Each number is 200 + 40 x the weight over the matrix's rms, rounded and kept within 0 to 999. Layers, rows and columns count from 0.

# o: layer 5 attention output (transposed), 256x256, rms 0.0715, rows 94-95, columns 128-255
# v: layer 5 attention value, 256x256, rms 0.0707, rows 95, columns 128-255
# q: layer 5 attention query, 256x256, rms 0.0762, rows 96-121, columns 128-255
# k: layer 5 attention key, 256x256, rms 0.0746, rows 96-120, columns 128-255
o94,162,213,168,235,223,267,92,257,205,165,234,139,234,183,136,186,148,222,238,181,193,232,186,199,216,200,113,236,290,208,183,168,181,133,262,213,194,209,232,236,217,207,221,276,226,235,171,260,187,207,195,255,163,123,202,64,208,180,141,285,212,171,169,240,168,197,256,187,198,276,195,233,220,197,169,127,193,247,229,122,234,153,183,121,291,229,126,179,165,180,199,152,210,239,222,227,230,241,253,175,174,211,208,244,234,175,264,218,165,192,154,184,163,185,216,231,158,100,219,224,216,206,201,225,141,151,211,154
v95,225,204,164,210,189,278,244,157,215,233,206,233,208,219,202,271,176,194,249,202,185,126,189,222,193,137,263,208,226,230,246,197,219,151,221,254,196,187,184,273,233,134,206,182,226,118,180,195,208,221,231,177,232,266,169,189,202,258,311,195,134,183,186,214,216,261,273,197,232,189,210,157,230,235,183,239,270,214,187,196,196,192,181,134,176,221,237,189,210,152,253,122,230,182,208,195,300,239,221,207,191,227,191,244,180,175,188,184,195,202,233,189,186,177,213,185,252,222,163,223,196,178,232,228,180,298,168,147
o95,208,205,183,210,215,126,197,249,174,191,183,214,234,176,228,229,160,209,209,249,250,230,221,235,168,226,126,209,242,178,245,200,177,227,210,160,187,187,192,177,123,241,189,224,189,222,222,247,194,163,224,182,236,162,225,255,187,139,159,201,186,176,200,163,189,172,197,216,188,245,242,277,153,188,209,156,186,177,164,201,182,184,204,220,126,67,225,231,239,200,154,193,154,213,206,194,124,106,103,210,157,159,223,252,223,217,200,177,219,194,190,216,225,196,148,204,192,262,251,185,151,220,231,180,220,198,222,218
q96,176,262,162,198,216,175,216,192,245,120,184,143,199,124,192,204,196,192,194,213,117,181,214,194,200,225,227,218,219,226,199,170,262,166,187,214,145,226,242,246,230,203,189,189,172,207,231,175,162,233,223,195,202,210,227,194,203,163,168,214,140,194,161,250,258,223,197,183,220,183,154,272,200,213,178,234,140,213,221,166,237,205,136,175,221,182,191,183,288,209,185,213,228,259,202,201,184,170,172,176,183,196,228,193,176,197,208,190,192,197,194,246,196,195,184,175,236,240,237,146,238,225,200,207,209,146,191,171
k96,158,206,210,204,251,224,167,197,156,203,158,162,195,192,183,191,252,234,160,142,185,203,237,227,243,226,226,209,262,205,204,159,204,183,136,143,215,227,173,189,179,217,166,222,257,252,162,202,145,249,246,180,222,151,239,249,173,239,199,226,197,243,193,100,193,161,176,234,190,274,219,154,221,188,214,127,240,210,197,241,269,203,227,230,200,197,126,206,140,240,219,158,147,213,154,209,235,246,220,140,211,128,202,179,204,207,201,235,249,253,214,130,237,166,164,216,191,166,216,212,120,254,259,254,276,201,156,203
q97,135,260,176,202,209,171,212,212,194,192,223,130,231,132,173,192,206,195,199,205,142,252,233,217,217,189,205,190,198,200,202,170,247,174,150,180,169,227,227,209,194,223,162,232,161,168,204,159,190,216,174,192,226,241,196,171,178,190,195,194,159,243,186,241,215,235,132,181,194,201,224,230,199,218,197,213,108,208,225,198,257,207,177,179,252,229,194,232,267,249,187,257,208,238,160,167,197,154,231,198,213,192,233,240,211,223,201,168,208,212,221,214,214,205,186,159,184,241,266,123,216,212,200,222,227,156,219,178
k97,150,186,185,199,245,149,168,212,163,188,203,171,159,226,189,216,236,223,183,170,179,166,157,200,192,272,191,221,172,194,223,160,232,201,155,178,268,232,215,207,221,201,180,181,231,248,163,148,156,246,177,207,205,173,249,268,176,204,196,237,164,253,249,163,206,174,157,165,148,206,171,160,159,236,229,145,242,205,207,261,187,247,190,234,156,111,148,207,201,187,172,205,207,195,162,219,238,250,186,111,119,184,180,221,171,161,202,242,185,264,208,144,264,191,180,174,222,257,144,194,136,198,222,198,231,236,178,197
q98,124,264,101,174,241,105,225,202,153,191,240,117,196,154,297,170,207,238,158,232,135,210,172,220,204,264,127,241,151,235,271,152,310,192,226,233,185,261,175,193,238,248,197,214,230,226,142,190,182,175,247,198,224,126,251,189,209,178,177,225,203,174,274,159,303,219,272,210,192,255,203,206,285,274,220,236,266,210,209,193,181,211,196,190,169,151,186,210,195,174,146,130,226,214,228,226,162,204,221,140,225,229,162,168,191,278,156,247,223,160,157,249,262,284,147,233,197,254,206,210,179,190,230,213,94,213,251,183
k98,159,224,184,212,168,203,199,210,224,195,171,144,138,164,254,193,110,236,209,267,170,222,157,215,244,272,149,197,98,230,162,119,238,179,219,177,244,291,200,191,208,238,163,244,222,215,225,214,129,153,158,219,142,186,258,220,220,171,206,272,152,136,259,200,250,176,189,179,119,196,171,173,170,217,131,157,215,239,204,226,108,199,179,186,174,155,237,182,241,116,185,219,296,274,205,222,237,208,202,178,154,257,224,147,156,206,167,200,221,260,196,205,258,229,214,229,212,298,125,253,212,246,201,196,243,200,223,198
q99,274,202,246,177,210,243,208,223,220,194,188,289,161,221,128,263,178,186,220,154,226,207,205,136,160,184,293,175,176,209,223,222,124,192,257,129,293,201,178,174,228,205,168,229,211,191,142,194,233,206,205,182,175,160,89,225,175,122,147,211,162,278,181,168,103,195,186,210,177,110,256,253,210,140,231,193,126,110,192,143,243,226,216,153,92,260,165,160,145,271,280,211,93,125,196,144,241,151,209,238,270,228,203,201,245,247,201,196,153,285,228,227,150,204,208,108,244,167,231,208,159,218,216,211,238,100,161,195
k99,262,134,210,286,174,218,228,147,209,188,177,202,235,197,155,247,270,228,231,119,281,151,264,158,179,131,238,178,243,141,253,243,171,246,241,190,138,136,180,195,230,167,158,167,142,204,191,168,271,206,206,164,248,231,200,177,134,268,210,156,218,173,167,208,157,219,279,201,268,219,191,289,153,144,255,199,154,198,153,238,258,242,221,266,158,234,199,281,204,316,179,260,155,66,212,114,181,162,200,195,231,228,238,283,254,176,203,148,163,205,174,197,91,169,201,103,165,147,275,124,208,196,188,229,197,229,157,209
q100,174,238,206,219,157,233,210,219,187,194,228,175,200,253,250,148,207,233,247,235,265,219,214,302,194,225,164,230,231,257,145,232,267,183,117,195,213,214,213,190,186,200,232,173,127,197,213,149,172,218,134,259,214,194,296,153,213,305,276,284,268,121,226,210,185,208,226,228,246,250,180,167,236,195,232,205,239,272,209,242,116,222,238,260,185,130,198,151,257,191,108,207,295,208,174,239,139,170,185,150,166,183,213,205,165,187,225,135,249,203,173,206,204,155,214,272,128,223,168,201,208,160,134,190,264,304,207,191
k100,230,272,191,136,196,165,156,183,184,187,224,209,162,207,201,175,115,203,204,270,163,251,132,207,217,233,181,198,141,192,168,183,235,187,176,206,236,286,166,214,193,202,244,171,224,212,211,233,155,269,189,222,182,194,159,270,253,152,204,272,134,154,232,245,210,191,169,232,132,183,120,96,286,211,119,249,229,243,202,223,159,183,180,189,203,152,217,157,240,98,165,178,237,239,242,282,223,232,222,146,223,228,157,132,137,244,207,287,243,251,177,244,220,249,252,256,217,218,142,303,193,168,218,114,207,162,237,271
q101,240,184,198,189,224,287,228,239,209,235,248,127,291,108,124,186,184,168,259,190,249,208,229,227,227,121,210,188,215,218,137,274,308,204,235,268,140,149,119,195,125,251,165,230,295,201,241,244,147,206,162,213,194,212,270,126,217,271,205,295,186,146,122,267,275,181,236,233,268,173,182,204,166,237,269,292,263,194,186,171,154,120,214,219,290,191,296,153,335,156,171,151,292,224,141,212,262,317,192,246,233,186,75,222,205,81,300,163,144,244,268,289,150,204,298,231,219,254,184,129,182,198,152,213,178,281,244,197
k101,268,235,215,224,225,186,174,221,238,183,161,221,261,284,232,196,196,315,221,191,180,193,216,205,289,197,214,162,132,192,215,251,190,175,222,268,242,192,176,191,205,191,192,166,198,240,215,181,183,168,167,189,222,113,182,222,205,163,219,244,301,258,221,187,196,214,193,205,215,162,300,138,216,263,210,233,239,183,196,247,271,260,135,203,88,228,184,163,177,220,198,149,93,183,201,221,152,168,207,234,200,175,179,210,171,170,160,263,140,143,227,129,234,199,169,225,186,192,197,235,227,218,248,201,180,146,189,126
q102,201,204,197,184,80,222,235,202,135,212,181,208,250,229,210,141,236,240,239,185,189,214,240,259,271,212,188,259,218,191,187,173,255,232,89,183,218,214,247,148,202,211,207,172,190,204,246,173,155,265,165,198,234,161,288,181,188,275,233,263,183,185,235,207,138,239,207,279,205,253,172,206,233,168,227,248,207,306,236,258,223,216,204,227,195,166,183,103,245,191,174,167,265,182,163,225,148,232,226,121,235,149,203,229,207,143,274,186,254,169,211,170,207,129,206,265,152,220,176,205,174,216,167,218,241,276,162,177
k102,237,204,181,194,127,231,185,150,217,208,174,214,210,249,220,226,156,241,236,294,197,215,178,171,284,167,208,228,156,154,192,193,233,177,162,224,214,225,217,185,204,156,212,214,194,202,198,239,208,154,181,220,208,187,213,211,221,189,200,184,215,186,249,160,234,234,149,214,226,163,145,147,203,217,104,233,186,231,181,156,204,201,187,213,243,235,219,210,213,190,237,159,238,159,232,248,197,203,199,207,168,280,75,178,171,252,219,214,282,203,207,162,153,228,274,205,208,167,216,190,238,184,158,141,237,223,227,152
q103,211,171,172,238,261,238,229,243,220,142,213,181,212,262,207,237,170,217,200,178,195,149,258,170,198,142,233,191,191,183,252,168,123,233,214,221,223,189,203,173,193,187,203,169,186,208,153,217,214,186,226,149,198,262,232,228,200,159,157,185,158,192,111,209,172,173,220,197,184,186,251,162,139,210,113,157,213,263,215,145,253,167,251,214,205,255,188,244,193,232,147,142,181,259,221,203,149,218,212,190,129,180,227,225,190,290,177,182,195,197,212,240,224,198,134,162,175,195,169,202,221,172,149,253,195,202,162,235
k103,170,183,227,292,195,193,184,230,94,169,168,178,201,206,249,209,210,177,196,200,227,184,245,239,152,181,182,168,248,259,303,198,155,199,228,153,216,163,124,146,177,174,203,190,167,253,164,167,179,162,196,183,261,171,321,203,169,177,182,210,232,190,158,214,218,191,153,133,240,156,152,161,201,217,138,173,190,246,226,203,190,217,158,251,145,221,212,233,191,155,158,147,231,185,170,175,208,162,165,217,110,151,247,243,200,183,250,144,178,244,187,151,303,135,218,211,174,208,93,167,263,305,69,278,169,204,212,190
q104,231,173,202,191,180,212,201,201,201,237,175,229,176,199,211,218,177,210,154,173,178,187,167,202,251,213,194,189,212,188,191,234,156,177,192,171,179,185,205,182,207,193,195,196,212,207,206,238,221,198,179,180,202,193,173,217,230,242,187,212,189,239,202,180,146,247,168,201,224,188,202,232,194,190,157,180,192,210,203,204,156,191,196,195,214,224,202,240,143,213,194,149,192,205,201,194,287,202,150,213,187,222,168,204,200,245,193,179,216,250,228,183,204,198,169,197,211,229,168,248,201,196,173,151,176,172,167,183
k104,108,221,194,236,220,211,206,246,146,194,145,138,244,249,176,144,219,219,128,147,191,154,348,233,189,226,213,240,255,214,260,128,191,158,210,168,181,150,179,190,188,186,202,159,197,195,98,224,145,245,235,187,203,206,246,204,113,232,169,220,172,247,227,180,200,163,181,238,191,236,225,202,165,188,216,164,243,192,285,291,203,243,235,127,128,181,185,171,186,211,244,193,184,245,101,151,132,164,236,214,131,71,232,186,244,174,210,130,126,172,207,193,223,222,188,183,135,232,177,173,180,225,223,309,222,298,178,221
q105,251,158,271,196,169,265,192,186,234,225,170,254,200,221,189,161,209,195,167,172,211,194,213,180,254,172,243,183,240,186,173,241,114,186,190,177,210,167,227,173,256,195,213,186,197,214,248,205,230,190,170,242,239,180,181,214,170,175,207,155,227,223,178,244,155,200,186,222,218,183,195,234,178,176,173,157,150,198,192,211,216,191,215,268,194,175,220,175,163,212,218,222,203,154,176,178,207,173,159,212,180,199,233,226,207,152,198,164,195,197,228,148,114,163,200,150,221,161,192,208,198,172,192,165,260,222,197,206
k105,220,237,240,154,272,235,229,213,198,158,167,227,247,230,181,212,198,193,245,185,224,132,216,189,198,166,248,228,154,215,223,243,208,207,201,223,187,133,179,155,230,167,236,211,176,239,162,204,218,189,158,165,265,283,234,196,171,196,164,204,179,223,187,206,173,211,197,219,230,207,242,200,154,228,220,187,226,210,245,203,217,250,174,237,252,215,219,162,161,252,158,193,124,205,243,158,154,194,153,121,215,251,210,228,214,191,234,190,174,189,191,169,158,192,202,212,188,181,241,220,197,155,250,167,186,188,194,223
q106,267,224,197,204,194,209,205,209,230,159,154,206,163,158,163,257,196,205,184,176,218,186,185,167,188,199,235,212,156,189,247,222,189,209,239,174,240,178,216,151,191,216,181,260,194,193,246,204,226,248,200,170,136,142,159,187,174,170,186,233,150,209,140,196,113,234,187,212,220,132,243,275,187,126,228,262,164,163,177,206,225,178,208,168,199,225,174,193,207,271,234,195,163,157,188,138,160,153,214,185,241,183,208,229,221,271,172,204,152,204,198,242,160,209,225,155,212,207,246,152,187,228,247,229,212,159,169,178
k106,276,167,181,218,229,197,185,173,206,197,198,200,181,191,186,251,228,215,234,160,215,221,204,224,237,199,200,203,176,190,155,233,176,205,195,218,210,201,207,231,190,192,198,224,213,180,217,237,215,204,184,206,203,288,196,206,238,209,150,190,195,124,238,216,205,221,238,201,249,165,198,206,162,204,194,226,167,222,182,176,152,228,261,209,243,184,239,189,209,194,207,216,172,180,245,183,222,193,215,206,225,257,239,161,203,213,187,174,157,204,151,248,187,235,210,183,164,183,238,161,211,156,181,205,186,185,238,227
q107,231,151,249,112,176,283,193,188,211,265,292,216,217,244,157,227,200,169,202,178,260,263,231,213,237,113,213,198,237,162,206,176,158,247,149,208,204,187,258,305,145,165,264,174,187,248,253,204,193,225,167,252,184,236,201,194,249,247,202,150,185,202,194,150,188,173,101,182,207,255,168,195,126,204,203,121,215,152,213,217,245,186,281,288,216,231,225,159,172,185,231,162,197,209,142,185,257,230,182,211,197,210,243,169,212,137,240,212,289,235,255,109,168,171,239,156,262,175,143,140,183,221,176,146,275,271,171,219
k107,181,186,208,233,179,188,207,222,149,172,227,188,190,214,196,175,228,178,163,150,197,209,194,194,219,221,235,227,233,208,252,204,198,185,182,152,191,174,184,184,212,226,187,192,194,235,206,148,200,197,190,173,224,202,208,234,162,219,211,176,201,217,210,242,180,185,240,213,194,213,216,226,184,148,185,183,172,196,250,225,213,215,207,213,161,157,109,183,184,283,235,196,191,187,210,199,221,178,186,180,186,155,182,230,190,184,133,168,158,213,214,194,198,168,154,162,186,171,233,180,147,215,228,215,188,179,144,183
q108,182,250,147,211,198,277,177,216,172,172,127,169,193,181,255,199,224,241,195,235,165,168,202,207,216,190,162,253,171,245,210,222,262,166,240,259,156,119,144,123,218,199,184,180,219,150,171,254,166,125,216,155,228,145,225,176,147,191,309,169,223,191,233,151,276,232,209,206,176,159,180,226,229,277,162,205,174,267,170,206,139,177,176,182,238,128,219,226,207,179,105,163,233,254,191,243,150,222,206,199,167,177,127,203,188,226,195,210,207,209,178,271,210,231,225,283,181,192,191,185,234,193,215,215,165,226,225,184
k108,243,162,195,171,194,179,187,151,262,254,218,190,196,290,192,205,144,230,244,274,239,211,221,158,239,204,199,170,187,162,199,216,206,235,198,186,178,227,169,184,182,235,179,231,188,177,194,218,199,216,203,213,180,226,182,186,231,173,192,193,221,190,191,206,167,203,176,204,177,208,167,163,189,210,134,189,211,227,195,181,224,179,214,219,198,242,249,207,245,160,196,171,210,160,249,199,184,199,209,255,232,254,115,196,217,232,222,215,240,214,205,266,167,250,259,151,176,204,195,167,254,157,191,164,200,236,217,170
q109,114,153,278,226,229,152,234,169,245,218,201,191,192,147,194,207,98,171,204,197,178,144,187,196,179,138,205,161,168,150,123,218,145,203,287,233,131,233,202,202,218,167,170,211,221,201,129,222,216,117,228,165,210,279,155,178,187,150,178,94,203,235,183,234,291,184,235,101,248,146,203,197,179,232,178,181,164,170,187,188,266,129,217,161,207,200,261,308,166,136,202,202,162,171,249,124,238,258,198,269,201,290,182,187,242,254,222,166,167,248,205,162,225,234,254,121,215,208,169,226,224,186,193,235,188,177,264,199
k109,211,119,180,172,220,147,240,236,252,223,182,198,191,238,113,234,199,209,171,145,209,196,210,193,190,201,171,170,230,197,227,241,160,218,227,210,183,184,215,199,186,249,214,227,196,256,200,169,211,180,207,160,211,188,207,168,139,208,163,242,189,236,145,180,162,191,215,155,218,187,260,230,147,193,250,200,191,120,169,252,234,182,228,206,150,224,194,254,202,195,146,224,123,207,184,133,215,199,206,281,196,196,249,223,237,167,159,200,158,128,144,215,185,193,174,106,192,154,219,212,215,216,196,238,130,171,195,213
q110,206,145,238,208,210,226,214,140,226,170,150,202,199,171,206,262,225,199,231,196,151,191,226,140,151,183,165,140,256,99,174,223,201,236,224,233,141,197,205,115,179,243,173,223,264,173,228,266,232,127,211,173,152,195,151,134,172,174,225,112,229,219,174,210,202,171,190,177,196,235,245,242,147,225,193,153,204,167,153,206,261,170,136,156,240,192,255,233,183,115,152,186,173,176,217,180,240,280,190,274,190,168,175,181,259,258,230,126,145,249,170,267,142,226,162,187,289,146,246,217,249,212,251,174,160,222,239,202
k110,186,163,197,235,249,190,217,178,268,194,156,256,263,229,314,248,263,226,202,294,229,146,198,119,188,158,176,83,241,246,214,201,139,204,234,238,120,192,193,126,212,176,133,273,217,157,249,185,232,137,205,146,177,255,219,122,172,218,242,166,330,247,165,164,243,202,238,132,281,179,235,229,127,227,210,274,253,113,8,117,223,220,155,186,227,311,333,241,173,261,205,209,177,118,210,87,196,271,247,377,172,209,226,263,262,185,197,183,165,218,193,271,139,298,193,106,122,94,347,115,235,141,184,177,130,186,169,127
q111,205,193,110,218,271,180,209,236,225,200,100,219,165,199,184,208,184,236,196,171,184,119,214,192,151,228,208,208,263,190,187,216,194,236,280,230,179,237,227,228,176,195,214,228,252,224,180,220,161,220,152,170,210,174,223,207,266,284,124,169,245,234,141,202,235,270,225,176,181,239,229,146,213,199,186,263,223,190,165,225,286,208,154,105,186,278,112,240,218,211,274,205,218,193,147,199,191,209,217,149,241,160,217,188,204,147,185,246,170,247,180,194,244,242,196,209,136,246,188,189,216,195,195,204,209,163,188,189
k111,179,211,188,220,195,204,228,243,168,193,177,203,268,148,248,197,295,192,180,154,223,173,203,279,104,226,246,279,230,161,266,155,201,212,178,240,220,227,230,231,223,184,222,170,251,189,206,74,249,288,158,157,259,204,258,222,184,193,208,225,206,302,250,174,188,191,167,245,190,220,255,206,270,220,188,200,225,255,176,235,198,218,245,214,178,158,137,202,127,223,187,220,206,226,187,194,213,134,226,92,155,97,289,240,170,202,163,289,153,219,177,210,195,191,137,282,145,213,227,203,189,237,273,234,226,203,188,238
q112,223,268,224,164,91,238,165,141,139,242,202,256,142,161,206,214,200,233,193,200,179,204,185,215,216,248,162,225,205,167,230,159,212,146,81,143,262,218,291,219,172,221,214,235,243,125,154,240,216,236,166,250,235,188,248,216,79,199,162,148,141,155,292,189,113,200,186,300,166,216,188,209,233,249,180,195,164,257,227,255,204,264,190,158,227,178,139,195,134,177,155,310,165,171,180,180,184,163,234,113,229,198,225,225,191,192,183,213,189,149,208,141,189,154,220,208,212,198,242,225,211,212,215,167,173,230,211,180
k112,178,148,156,180,146,207,195,150,215,147,278,283,190,178,201,164,266,170,181,236,233,214,173,202,171,164,244,205,216,172,189,207,192,82,134,158,183,163,256,182,189,212,212,201,200,149,214,249,233,193,213,128,306,238,141,192,183,238,203,155,191,172,243,230,222,163,197,247,181,215,146,224,223,173,187,185,142,201,168,164,235,220,201,178,269,141,185,232,181,335,242,239,197,98,254,255,214,231,191,183,196,256,121,195,174,242,138,175,188,216,271,181,130,197,177,141,270,139,361,132,208,159,193,158,193,195,155,234
q113,123,205,267,204,107,209,205,243,124,257,222,173,194,151,204,196,188,214,204,151,209,281,252,229,236,212,223,203,173,242,182,205,149,202,191,122,188,179,204,111,167,249,204,226,175,135,235,175,205,283,206,179,179,226,189,206,121,165,246,197,183,176,273,234,168,257,226,291,186,237,170,273,247,158,216,201,137,200,256,250,240,222,202,202,222,160,153,153,214,244,184,256,208,189,245,171,109,160,180,178,221,244,200,276,204,126,231,200,206,211,240,146,186,107,201,163,177,263,196,185,176,214,192,191,186,204,190,214
k113,260,181,228,248,104,238,185,151,183,201,204,231,207,172,201,192,190,150,201,158,231,205,178,208,160,140,196,179,196,124,154,282,180,134,161,213,197,306,237,150,152,162,230,147,231,230,208,272,283,139,217,155,226,214,187,204,214,200,187,204,201,198,173,166,208,228,296,250,196,255,164,255,187,203,210,301,123,185,182,163,224,207,189,210,234,202,227,164,190,235,299,229,201,148,252,243,170,231,263,200,221,296,97,179,189,256,182,204,233,199,255,197,214,158,189,189,284,142,276,160,223,204,196,136,191,206,231,196
q114,134,177,176,168,284,202,201,169,188,203,187,208,221,214,159,273,255,244,208,170,138,118,219,237,181,193,204,140,245,161,226,166,153,215,217,186,220,162,169,203,144,190,187,156,227,151,233,174,190,205,189,131,204,251,241,210,224,179,180,158,182,191,189,116,272,117,238,244,148,242,228,183,174,169,256,177,190,183,151,195,204,229,244,214,242,227,235,208,234,197,200,193,206,246,208,192,180,236,273,245,205,228,209,271,202,193,187,182,245,284,202,184,193,230,199,196,191,202,111,122,202,216,128,201,131,269,261,214
k114,159,247,158,213,193,234,223,184,167,179,166,196,243,240,297,234,292,139,254,209,197,205,236,262,128,199,164,204,203,120,216,145,212,240,223,185,224,183,273,171,213,228,160,187,274,236,208,194,193,108,239,149,242,193,319,182,162,199,252,125,255,259,197,159,179,234,257,188,125,274,159,238,163,264,264,135,167,213,71,163,227,187,209,192,218,230,243,187,132,148,161,175,293,224,227,187,251,255,253,209,161,193,273,184,216,172,143,179,225,162,212,199,247,175,155,218,207,186,194,186,191,240,159,199,192,150,220,158
q115,159,182,164,120,272,189,242,301,206,162,242,187,72,195,229,189,126,207,236,198,200,187,172,231,247,198,210,218,132,250,91,299,259,144,265,204,226,195,114,226,309,204,203,237,154,175,167,293,193,175,160,188,181,107,172,187,248,263,190,252,175,156,251,185,184,234,165,198,144,202,228,238,218,199,185,191,209,233,195,152,149,194,236,169,183,229,221,170,235,128,176,179,139,278,240,198,239,222,123,174,181,230,175,189,215,274,210,193,210,254,206,183,262,171,222,227,255,248,178,266,222,153,213,109,210,163,190,313
k115,278,214,192,208,162,127,254,186,185,259,176,217,219,249,228,186,119,223,226,177,183,193,246,190,215,200,189,165,157,202,222,257,266,117,224,186,176,218,211,183,195,204,175,195,224,189,147,159,180,201,251,266,156,218,140,165,177,228,202,237,161,101,247,269,163,170,154,255,174,244,211,266,223,239,178,262,225,252,209,279,171,148,198,136,164,195,178,276,238,237,214,197,134,243,170,174,214,109,173,216,307,271,137,250,213,202,162,220,144,205,205,220,194,233,304,170,162,252,180,214,153,223,215,225,202,232,245,195
q116,125,211,168,202,201,181,179,189,246,236,214,221,251,223,157,215,200,185,176,254,162,201,207,143,212,183,206,143,212,171,223,217,225,212,261,215,217,149,178,192,226,274,170,241,179,190,263,177,210,153,182,237,197,137,220,212,316,200,154,244,168,177,177,221,210,177,167,197,156,195,225,165,165,293,153,169,142,141,204,139,165,170,261,205,241,283,202,182,192,164,221,199,220,281,271,260,267,177,197,269,153,201,200,175,172,200,121,208,172,150,253,204,136,209,190,185,200,176,116,160,201,265,220,175,105,126,193,176
k116,70,174,231,184,257,186,196,220,183,197,249,226,229,143,97,210,181,176,187,114,207,198,267,248,240,217,171,200,181,232,161,174,148,190,214,198,257,207,211,183,212,209,248,195,219,209,260,202,132,263,199,178,224,200,186,166,156,165,303,201,159,202,188,209,186,229,198,146,234,202,266,274,123,159,162,116,200,206,218,222,285,202,223,185,212,203,207,184,192,160,185,221,147,208,202,180,294,190,207,140,309,216,290,241,191,205,156,202,184,187,183,163,212,182,172,220,305,239,155,244,162,168,130,262,194,191,153,205
q117,141,239,205,203,225,157,218,317,202,213,175,203,262,185,223,194,213,112,173,217,294,180,127,183,210,133,256,137,205,184,141,218,207,298,242,248,183,201,237,148,240,179,154,194,209,280,209,185,217,159,180,121,265,205,157,254,275,211,146,237,220,205,104,206,233,219,178,203,170,187,137,147,162,89,195,263,203,126,239,197,225,244,206,229,90,247,158,208,243,168,265,95,196,128,239,152,172,213,154,212,155,174,241,160,207,156,242,185,199,150,250,193,202,211,175,226,113,220,191,239,208,196,244,214,196,195,212,201
k117,335,204,192,161,219,167,220,171,230,136,168,149,287,203,198,191,207,251,204,227,233,325,172,211,230,204,127,173,117,194,193,197,244,257,232,252,232,275,198,160,201,116,194,197,285,261,200,102,219,194,159,213,255,158,268,192,259,184,235,236,247,217,186,170,207,297,190,137,187,239,270,198,298,154,175,311,215,191,151,217,190,155,208,233,161,297,194,167,153,217,233,159,128,114,242,187,189,216,240,90,175,185,221,247,211,209,174,237,189,195,213,130,264,174,237,236,102,214,229,270,209,264,149,161,224,105,271,175
q118,219,209,207,206,202,247,160,193,188,213,222,312,150,152,222,189,205,187,183,163,311,105,73,172,198,137,167,159,185,232,220,209,172,142,189,188,233,214,175,198,185,98,203,277,189,196,244,181,264,160,101,207,236,181,238,223,181,226,157,237,218,172,190,192,276,233,221,239,123,302,195,195,134,199,225,266,139,161,246,140,251,252,244,201,260,130,172,169,184,255,211,221,211,124,228,187,212,223,211,231,140,223,177,192,127,196,217,171,198,233,216,189,203,253,175,207,213,215,267,146,187,225,211,195,186,183,191,300
k118,297,204,209,240,213,203,162,197,246,160,218,231,257,193,237,199,130,201,121,119,228,195,173,206,158,232,242,196,287,228,263,222,202,149,193,135,244,199,193,201,203,238,158,156,219,206,154,198,215,226,251,135,195,152,74,236,157,206,256,211,278,203,137,220,251,200,202,244,155,242,305,206,256,214,202,285,182,175,259,248,186,231,193,189,111,230,139,213,167,194,211,242,140,108,208,202,125,168,179,222,180,152,141,198,239,167,195,171,199,168,159,224,198,254,218,158,185,209,149,200,172,207,222,153,152,280,225,249
q119,233,171,165,146,192,254,178,129,238,153,237,133,189,173,187,163,199,241,118,200,235,172,191,182,212,145,202,174,215,234,270,154,171,202,136,194,218,210,231,244,201,185,231,231,215,145,136,203,214,169,194,236,220,241,218,187,227,163,212,181,193,195,189,169,208,208,221,248,137,232,236,214,161,250,175,217,199,159,188,168,190,176,293,234,222,220,170,177,177,202,129,175,179,207,286,224,193,213,262,200,180,229,197,197,185,274,159,165,189,208,180,218,222,208,178,175,254,212,160,189,212,219,209,216,167,176,178,246
k119,171,189,199,204,202,197,211,276,102,174,252,185,155,174,100,188,209,173,178,88,189,185,257,236,229,232,200,192,268,239,219,134,176,154,216,109,253,164,186,164,192,263,217,261,152,243,164,209,184,200,218,175,263,149,188,212,146,249,163,201,171,128,226,269,171,212,192,160,150,196,190,223,175,182,212,148,142,154,253,197,228,210,225,227,201,145,162,231,180,170,227,231,181,181,211,209,236,110,171,188,171,178,238,251,227,197,186,160,221,166,144,202,254,195,152,123,191,177,181,171,126,247,159,257,161,207,196,244
q120,214,173,249,228,214,177,143,207,196,174,150,208,172,217,255,212,172,259,230,164,130,168,216,218,274,191,239,178,184,203,177,218,214,198,251,113,200,157,158,202,244,155,150,261,243,160,212,210,180,176,199,155,186,210,189,248,193,186,184,248,183,183,193,205,225,198,216,213,192,200,140,162,220,173,205,291,211,196,196,237,218,214,236,122,153,234,203,174,246,247,191,198,248,180,136,217,166,201,256,234,203,238,133,268,202,135,151,148,200,248,198,128,189,174,228,187,159,246,172,126,176,227,145,126,124,262,236,191
k120,174,168,234,251,80,252,169,173,162,187,184,205,260,173,299,217,221,215,174,187,264,204,197,174,136,177,162,166,204,73,203,249,277,210,192,228,129,239,171,120,203,187,198,150,244,181,166,221,221,99,205,167,259,194,208,209,211,189,267,179,283,272,187,85,207,226,225,181,142,219,221,244,236,197,190,191,234,230,247,287,240,242,204,221,168,187,124,193,227,212,145,170,210,233,261,164,157,208,245,232,204,265,180,141,177,239,173,183,216,140,184,156,176,208,196,213,214,182,231,176,200,181,231,263,200,219,198,175
q121,215,212,230,175,191,245,214,240,145,211,190,181,211,205,181,196,125,164,218,190,193,235,277,222,178,201,221,249,195,234,223,209,159,183,225,207,205,164,252,196,215,181,168,170,174,166,204,167,139,261,194,249,150,234,215,130,135,194,246,189,177,217,256,174,200,241,186,220,198,216,239,171,274,213,208,191,242,221,232,171,158,159,127,169,146,228,187,183,168,159,198,195,133,230,186,174,226,186,213,172,196,211,191,206,240,234,210,159,279,189,182,170,241,133,246,220,244,220,185,267,174,148,225,242,215,228,152,145